config.yaml
num_hidden_layers: 12
hidden_size: 192
num_attention_heads: 4
num_key_value_heads: 4
head_dim: 32
intermediate_size: 384
vocab_size: 7360
hidden_act: "relu"
norm: "layernorm"
norm_place: "pre"
norm_eps: 1e-05
positions: "learned"
qk_norm: false
attn_scale: 0.177
bias: "all"
tie_word_embeddings: true
parallel_block: false
init: "normal"
init_std_qkv: 0.0171
init_std_o: 0.0171
init_std_up: 0.0171
init_std_down: 0.0171
optimizer: "adamw"
learning_rate: 0.00225
beta1: 0.95
beta2: 0.98
weight_decay: 0.086
lr_head: 0.00459
max_grad_norm: 1.0
warmup_steps: 228
schedule: "wsd"
decay_fraction: 0.255
decay_shape: "linear"
final_lr_fraction: 0.02
batch_tokens: 32768
max_seq_len: 512
doc_mask: true
train_tokens: 271200000
max_steps: 8277
dataset: "wikipedia_en"
Each number is 500 + 25 x the weight over its row's rms, rounded and kept within 0 to 999. Layers, rows and columns count from 0. Numbers have three digits each. The size before them is the row's rms in percent of the matrix's.

# k: layer 4 attention key, 128x192, rms 0.0934, rows 34-63, columns 0-63
# q: layer 4 attention query, 128x192, rms 0.125, rows 35-63, columns 0-63
# v: layer 4 attention value, 128x192, rms 0.124, rows 32-48, columns 0-63
# o: layer 4 attention output (transposed), 128x192, rms 0.101, rows 32-48, columns 0-63
k34 039:499493503504500494496493506553466482498466480497475531497490480450497503485499479527502505484529526593478452476469489472529463451491480506523498525534448487494526510441497530496501489508524496
q35 023:497492494494486451507504562511521557499524458502480533491493513495496514461442505505475526498491472473535484433462480507515456493483475483505518516502535536493466524519474495478495488494505492
k35 043:506482539506493496498498511516513494516471501498500503500510520447508519514469500492525493480505491526555533547506514516453501475505513498518535491523517525499512468521479514515513510514462511
q36 022:506497491538527479480477492487485504466476501493509491488541467505516485493478488506478508528510490517528484533481520453471466475487512489514488524502475541523492488455434505489504494513510502
k36 042:484496435520499490525501510535530491492476505504490458512523506475485479484501516495499487528507480469545488455454506496492483523508475483467502504486507540519536532507502500510528502505504536
q37 023:509491529461517510479500477491510529472522524494497507455512495457500496505549457515512513536500446505512482514511518488507498489465520510484495486450491516483548491468468499537493486485561485
k37 043:518493506491508483476491521491530479482491498509499497485467494447515512505505479509481484474556513501442477490499484489516540459488498503490483489529478458482530455527550532493514477479510550
q38 021:502504495507491522497456468528506517498526562505527552499536445477485506471507491483465483533446512485488477552486515492520493521535516476500504490492516514509533522446493508500495494501531490
k38 040:494492440478534492523499534519502469522470509501494493482504470566443506494512501526466479505477505451522474512523491476495468500496492488480546463520475546484523462448523518508558507503504524
q39 021:505477508466517451439478487511525489538550457494486515486505503506491484527523461489511514477517533461485469514527511493489528463511525511477517491465515523506530486473506514532466498473520464
k39 039:478500518474506519525453492472473477480501506520510540503531504515525489477527499514540489537519491527478468547409490485543512533489520491478492539502428484498510454532521507511511511473487480
q40 020:534543493438486498465494525471496483510483544510512556503509473528539478452488484506481497499475520502529447490510527472500519505493512510494519500484503487486507473536529518542536495452530447
k40 042:506481510481494493524535513481528487548488521484472490469498526536468535521504503510485463533499487498478468516449500486530480517486519473489474520508502521489490520499562517492504493498505420
q41 021:480487509495537540487498457471475460506529500490511479489490498507507474471468501497509499502523458537452500537495502509514469511549510519493512523492497515493511518471509506529488501470513530
k41 042:553523476505496483500433486453525515530518529501512483477486481502469468500502504519460462495574491492493497487532513479526520450504505501502490523506474477502524472532550489483524493488501483
q42 023:512499516508527491469499489499498460460492497497438487468530530444506481511426475497555504481491446536519501528475543479468508534500495513546494494515472495515504447495522519501438488516525551
k42 039:491485482503506468514507519496526509543501506498516470492513500450481474510492497470517504474528507506442499470521495493530505496510512508529492475504494470499574512487507503488495501522501483
q43 021:505524499479523519480493479504490513524495500497472475482532525500502453512492495475493448489508472468504507532528530509511518472505510515565498488491545517505522507468497496516486496482514512
k43 042:510496528493482481498561523518494511499506477504494497502500488405467530478505483497475498492452505512494473511502478508465551530501483514487493448489450493472535518525550502498522494505501524
q44 023:465551514486487493489499492533477451473511531508499505451505540474506492455471470493513507466506514454509481472483520489531505484549500474541490539517537501511513534519478483502494490469562516
k44 041:508510457465514485491534519496525464573514470514469493484496461457481502489508491508482536523565498492469505502504499483494471471502510493455562506532484503488488510499508514508491484505505537
q45 071:516498493507489520514499511488508517515494504489477460505505525500497515503508513488503500495494488499493519493516541519489498495477491496511510500483508488490503513471492496505493512514510502
k45 089:484481505524461489543515543482504455523484487536529493549539504513523521471449551509499516510533470510492525536510472545480483526481496459515525545549525491500477493515477478455517543509484505
q46 022:521483524508480495433538476524486477492498489489466504505514479487521476460499487484521494505512494451516525537543526495544525462514496496473478472500496459504476473539493532523478494504513517
k46 039:489504491465507494498440487498506493461515519500464490504516455480473511474498507476515459519497497538490469530482489501480540449527514513501545500492476514482447490470481495492472481498472547
q47 021:550513521500484448533485521473481545468515508497529477509506485530531488494496525502478518514508509509494509495511483516519468517479497491477522528488459524449541531436539486445565508502482517
k47 042:534522504523500514496485480456477494452502505489501507490474467530518518504483491511472515477461445509483478491452505493493525484496493504528492502527497505515522491555495526505496508496460515
q48 022:516481530473475465463443499520511507474504525516522484477492520518502512543479520513503499515538545464552504517509486498522501511496511515469492512533519502497514467480530512514523483508517514
k48 041:530511468474494494517533501483503471468501513488501508490490466444482472494492519490522464546531464429535533516477507507504496502482502505499457537517521545528483452590500516496536517526506542
q49 057:493513497477513493479495498517503506494523504489499522485500494493497484502518472494499494504493497489505478505502516481491496500515518515496486486493490489515507499488515514554483488492517495
k49 036:515517469472508484503456515497481554509524543509472487468479504454534520516508492511506475531482542485497491535484539480513495478514488528545469484472492495496508535511476480552505484509538504
q50 021:512495517480520531486463497527463523505496514506498484466532512508518486502518498488445513511448531516521477510497467505473499491496507503496491452512490470502495510477553530467478514516546495
k50 041:502515533516497510523421491483510500520499506510499475470480485509491491498493492481502533494558480517447490531489515504496460486482508513494474512464469463463513478530469521496515479483517511
q51 020:521465500470456513504487495488527473504506480495562490493471533497533504503513463516519451530482494466460508551585528500516505503496503471512521491506465450506472516466491468504486497461477494
k51 041:525504472497490492500496499531506498501481501516517494532487502468463497479512515501498530535578482519542468483517497498502488458506492504500471471502483425486531454537508504492533509464508486
q52 022:494489504491503482457523524513514483452463509511434504481514483548496524486513523497489488525492474540501478527468505500472522542505501452521515529527494553474484491500546478531534527482461498
k52 045:562471539482469498484517477539484504525502504484488507500499547475476501502512494507477493475402505534481485532514509510512533527497506478489518425482538477504512570484530489492522519514516504
q53 022:487486487510507525514485532495522510517502481489488502487521498510498513478452507510505508474464534516519502506487499503513501492530501463529493517500525540484456496489524507459539532515473495
k53 039:510497521509506475520525495511482538530493495470538459518496524514486534509487514472522561478487500490551547500421516533474471532493485467504499505527538465509515524548498501508531534513501486
q54 021:504487491480517553479515543508524496529495475501476479527550496489478473484457503484513532535492513504474517510522482489498494491505485484499466530514500484473480445528465504461461499544473505
k54 044:459513500500528502526508484501564510461513488488511477483527517539488510489518517496488553474455530489504513522559520508465502425482514512487506517495483519466484479544532505486528498520504554
q55 021:483482515493465483531515512480517477536517455503481532510470461539517497520497529483490504478507470473529493455519501511458458489505497481524494513500426531510491494503554477481481495532478517
k55 044:516503534508504491485500468478510529510519513498516510493485542452548501507499505485527493499503527519483515508447491484503524526496522509565497492489533560529478527503416494510503499475487493
q56 021:516505494486474442474495484513536465495500503481511512536500537512551520532468509515513475484541473510468530522482494541532470525533511492522516515510558530470495484532546480462523460507466507
k56 047:498519523500497503493517517512514487474496525493552490509496534493524522509505493521472509464515486461531477509507494521484473540502485491502552540526514480507478482499523531480488519494479481
q57 065:510498497513493507518501508489500500509489501503494470509500514506495513498493516501501500496507490503495527497508508514501503498483482487503511509492509497490497505500490487476504514517487500
k57 065:489482514526457493534538545489507448525466474529520499550528508519509510462464541513500530497525463513490522513513459544487496515471490467497516539554521493505478489517491492447518539500480502
q58 023:521525495473535522516504527510490500547480459482475493546534512473496496512512528484524507492511501425479483475534503516474471508507498507510524518515513544485478507467447444493450526495514493
k58 040:533513515507449488502540513499496502519482481489503514471494542442559501475485514500459481532496483550533516518445506508482468509509501514518512507495499538516491548492467474503475491512498458
q59 019:489537479469518464461500538514525499487486497518432517450497490508463489481439498493511460481515510545522477473470526501494460455497520514484460479475504527487520484516482519508447520513489493
k59 042:485516482470505509511500533537510548475497530517513502490533545520497486505498499490519516566494474467492482509568500513497433467489517489482487500500510454486482500492486493496532508508517498
q60 022:483510489501501518508480465505460545547520523524516486518470459541503519490494485480450511498429452480516506513460508492492545497483518520521492480536500508498547528464539498512533483497513503
k60 040:489514543498483506479484510480501510508508505528497532498481466429515493498509487499502488485564521541549482479514493473515545503503526507501478461482507532472515457495486507507486498468516490
q61 051:517497516525483494518506513480496487494478478536511476521501502507506509490466537517507510494507490521492530495488452526506498515498491473496517505526508513478489505526495479434510518521473504
k61 061:515520505517534519444516445482535523489502498484478478472478485521481468538531469499489508482526485496525502441503489479551535512514530527452507485467493505501478511446533509528481456468476465
q62 060:504485521528489481514509501504489480490475467531520506517499483503504506493475533522497515501523512521514513511474427521518508512506486473497511516531504528479493481539496486428534517509464500
k62 095:521514508468538523458507443513500522482505504460464498462482507501472459532544461495508499484483507494510482448504516474531543482509501527459495465460477503500506504475529521540477461486497493
q63 020:519505514444499479528482431439490535506494479504477498488460501478485508510515515537490521507539504482487469495489505486511469540493520515534510502519521485515536499503394490528490502474507478
k63 039:482519483504484525506508506455492472481482484494452518501506467524481519496497484484496538538544471499519544486520489480559481510495476506468506530537483533500469486495539471520462513483497514
v32 058:488498494494521462513468497524544512513513504496521515536498506475493517502488520509477471555482468487496478538537492502501481491480497503463523512527511527540453473513544526494601488507486462
o32 066:470520505487504501485475494505517499494527520518483559474503493507522466487507466492527484508509535506516461508486506471516507500562527516507462474487469509483516500511495488552466498470542497
v33 068:483514490459489470518535485556504479522495525500477487521507476548466487479478495474484507528482529520521447521554502481492441548485492485545501500507519459496480517506510522511483490473519543
o33 059:493506510529538542480488482464506492488531497439512493470536519481488477523523475486509488476506509486453534462474561487512485498511502526479486505505518510521505468491507522480508477510499478
v34 054:536502505476481515499490534525514499538490498507527498511508520452547485501486516505486520592532484483498506512492496505537491484479502498483467470526521510532486516498487492507567479496505507
o34 055:466514507489514482507482478500512512457531518498491541468490488504494485486525418524534503509488504508502465510495528459501506495527536519493486460497468537500517498518504515524455469499506501
v35 065:488469498501473487511452519550542482502509488503502526499522481533507489483493546504492489512534519510524473554562486514499491501491514485505530476538528501499474501504523495477538505516520508
o35 085:492531502485505483499487490503502506508514510507498553494507483498514475486507457489505491502506521503493475499470520469510500493528523522483486494489477490491508493511490505557486476468520499
v36 082:518504518519493533486483521546474481517526496507520505523481512463558480512511506519509439547524492483477511501493507501493457489530535514496471484512509508533516513496504467504495478482513461
o36 064:469472513522495447514493518507473510475502497491464499490523472479494532485519435536495541509466463519489507501477489527513512519472498501460523525513523511480506504491503518531492519530480519
v37 090:540483483522518499522493528510443510503462480497488516503465536495526552488469513524509460479501470472501483498467491510495529424530470489498492528510500525522509463507497467494516508499491495
o37 081:491498513502497478486526481511508498508494495558537507506504472507497493497509521502497509507515508524509513520513408516496504507494492478506509514514472493480500520512515511458520520492497497
v38 053:518547502501498492470491517517489497505530492502498508513501494513514498510512473514463525520462476568479499494468504469475488514502505528521471540505501465475512543490495500504455491493500500
o38 068:486470500514489531526523513459515500480455482433511448512520528492473509515496531506492507475504503487482532481520518553498496493458463467509527523480530502505508497489515492463494507506481511
v39 056:506521499493518545483559479434469529492495486489483471469509522487498539520531466476507528472454516489501495497489520499518512490500490556530495496462479448513497508478489507525417465511520520
o39 083:517493506520501524510514513492494495494477499484505450523491518515489512516488530508480503473501482487500530485502499514494491517470490475502518522511520507493493496493503493454525517520480495
v40 059:518523492472534509485536462432524528502521509486493492476514512495468523495547451478513479479464489480509479473486519492509525513494494537493495521468471481522501494491516499521438507485492527
o40 086:508487501516501532515518514494497500488474494501507453521494524515494524524487544515494505483503484491493538481493489523489495511475484478503512512509525505487498497486501493451524519533495496
v41 083:511476502523480535493523453490476487445469505499513489501514513478529497516499533517497553479494506474535486466515496506477476509510513500524500458473494509531528540497458476506513530515467517
o41 070:503492505523488466518493541503466513542531478564472506505511508510508520471490501507515505518480498510481528502489444529506508510489502477492515524526493483477479501510487476466528512538512487
v42 066:484511489500496547496517470475441530461496520487489456505478521492487517522498474494517473462495498512477514460462521484470454504507495506534533522456469457532527511490490514520473485503505507
o42 089:508501501521503518514509511485509503502492498490510470510506522513497503514483537486469511482499504504492537503502478529509500504478472499508503520506518506477493513489503490447514514532478501
v43 070:483489484521527506515463514508455510477469471494527470541504529502509516521491515514462532494492465531480565492470500498479470490503474485473520506485469514520493527493439485502534496511477460
o43 050:494488517487478492448485489532489490516518552562484500466474483474512492495484497511533449505491513515534444537501458536506507515529491501538482496536498498526508502510520496491484515522499473
v44 066:536478495473519497493493508519474525485502502498505493544475480503486515500498477512508453435582508491533504495475491512485447504499485493449516543503526507512481462513511516497572497519501496
o44 041:452537478474499494464467500515526484531546529524520517464491494491523459507487508480516468523491494501492467505524509505503527504540501491558452483494463477496492520469498490558489528457513498
v45 082:520539503464476511482541490499478491515518543501491508467493513456479454514543474476532538578494517505507489513488498507512525519471528539493481512487473447469520532516516528504497488437483501
o45 079:472482486495509505516499522476497494487485490467497466514488514493484516512486517497494498480489499488475520460534562497488474498484497485511494483488529507524490474504489491529476496516493502
v46 096:492532487485504522466519448480533520500555527496497481480497496471444481534561432459512484489506518481490502488519512467508509488488502550483479502471502479497538503489520525512446468487528510
o46 092:505487485491512526507509515485494505491485497443494461506492521505495517510486521510482513484486487476502505484492562503505474517494512495509513486498530505516476495485489500519490501515491496
v47 055:504473514458521451514495531540532444563507514504479524522488499529494476461486517498489481514480501510554496526499489510537511496482497487456496481534496489451488491513492478481531485504502524
o47 078:496523497477494481487481480526502511486506515529493534481495468487503485498502464498513493526501495493499461506495503451485509488534523511490484480495484506535514471513511519561490487459520492
v48 064:475506509479474502497539507525478474514506527509500510507474508481489465507519517496510519512524506517528456521512477537538515489492517515466474468508513447452537507523515533482558493449497511
o48 077:487511498477510469489489498508499502506504498494494525494497484488504491489489475490491496513495498486489486497503522455488485484523519489500489482499485501539489484508490494578479492470507494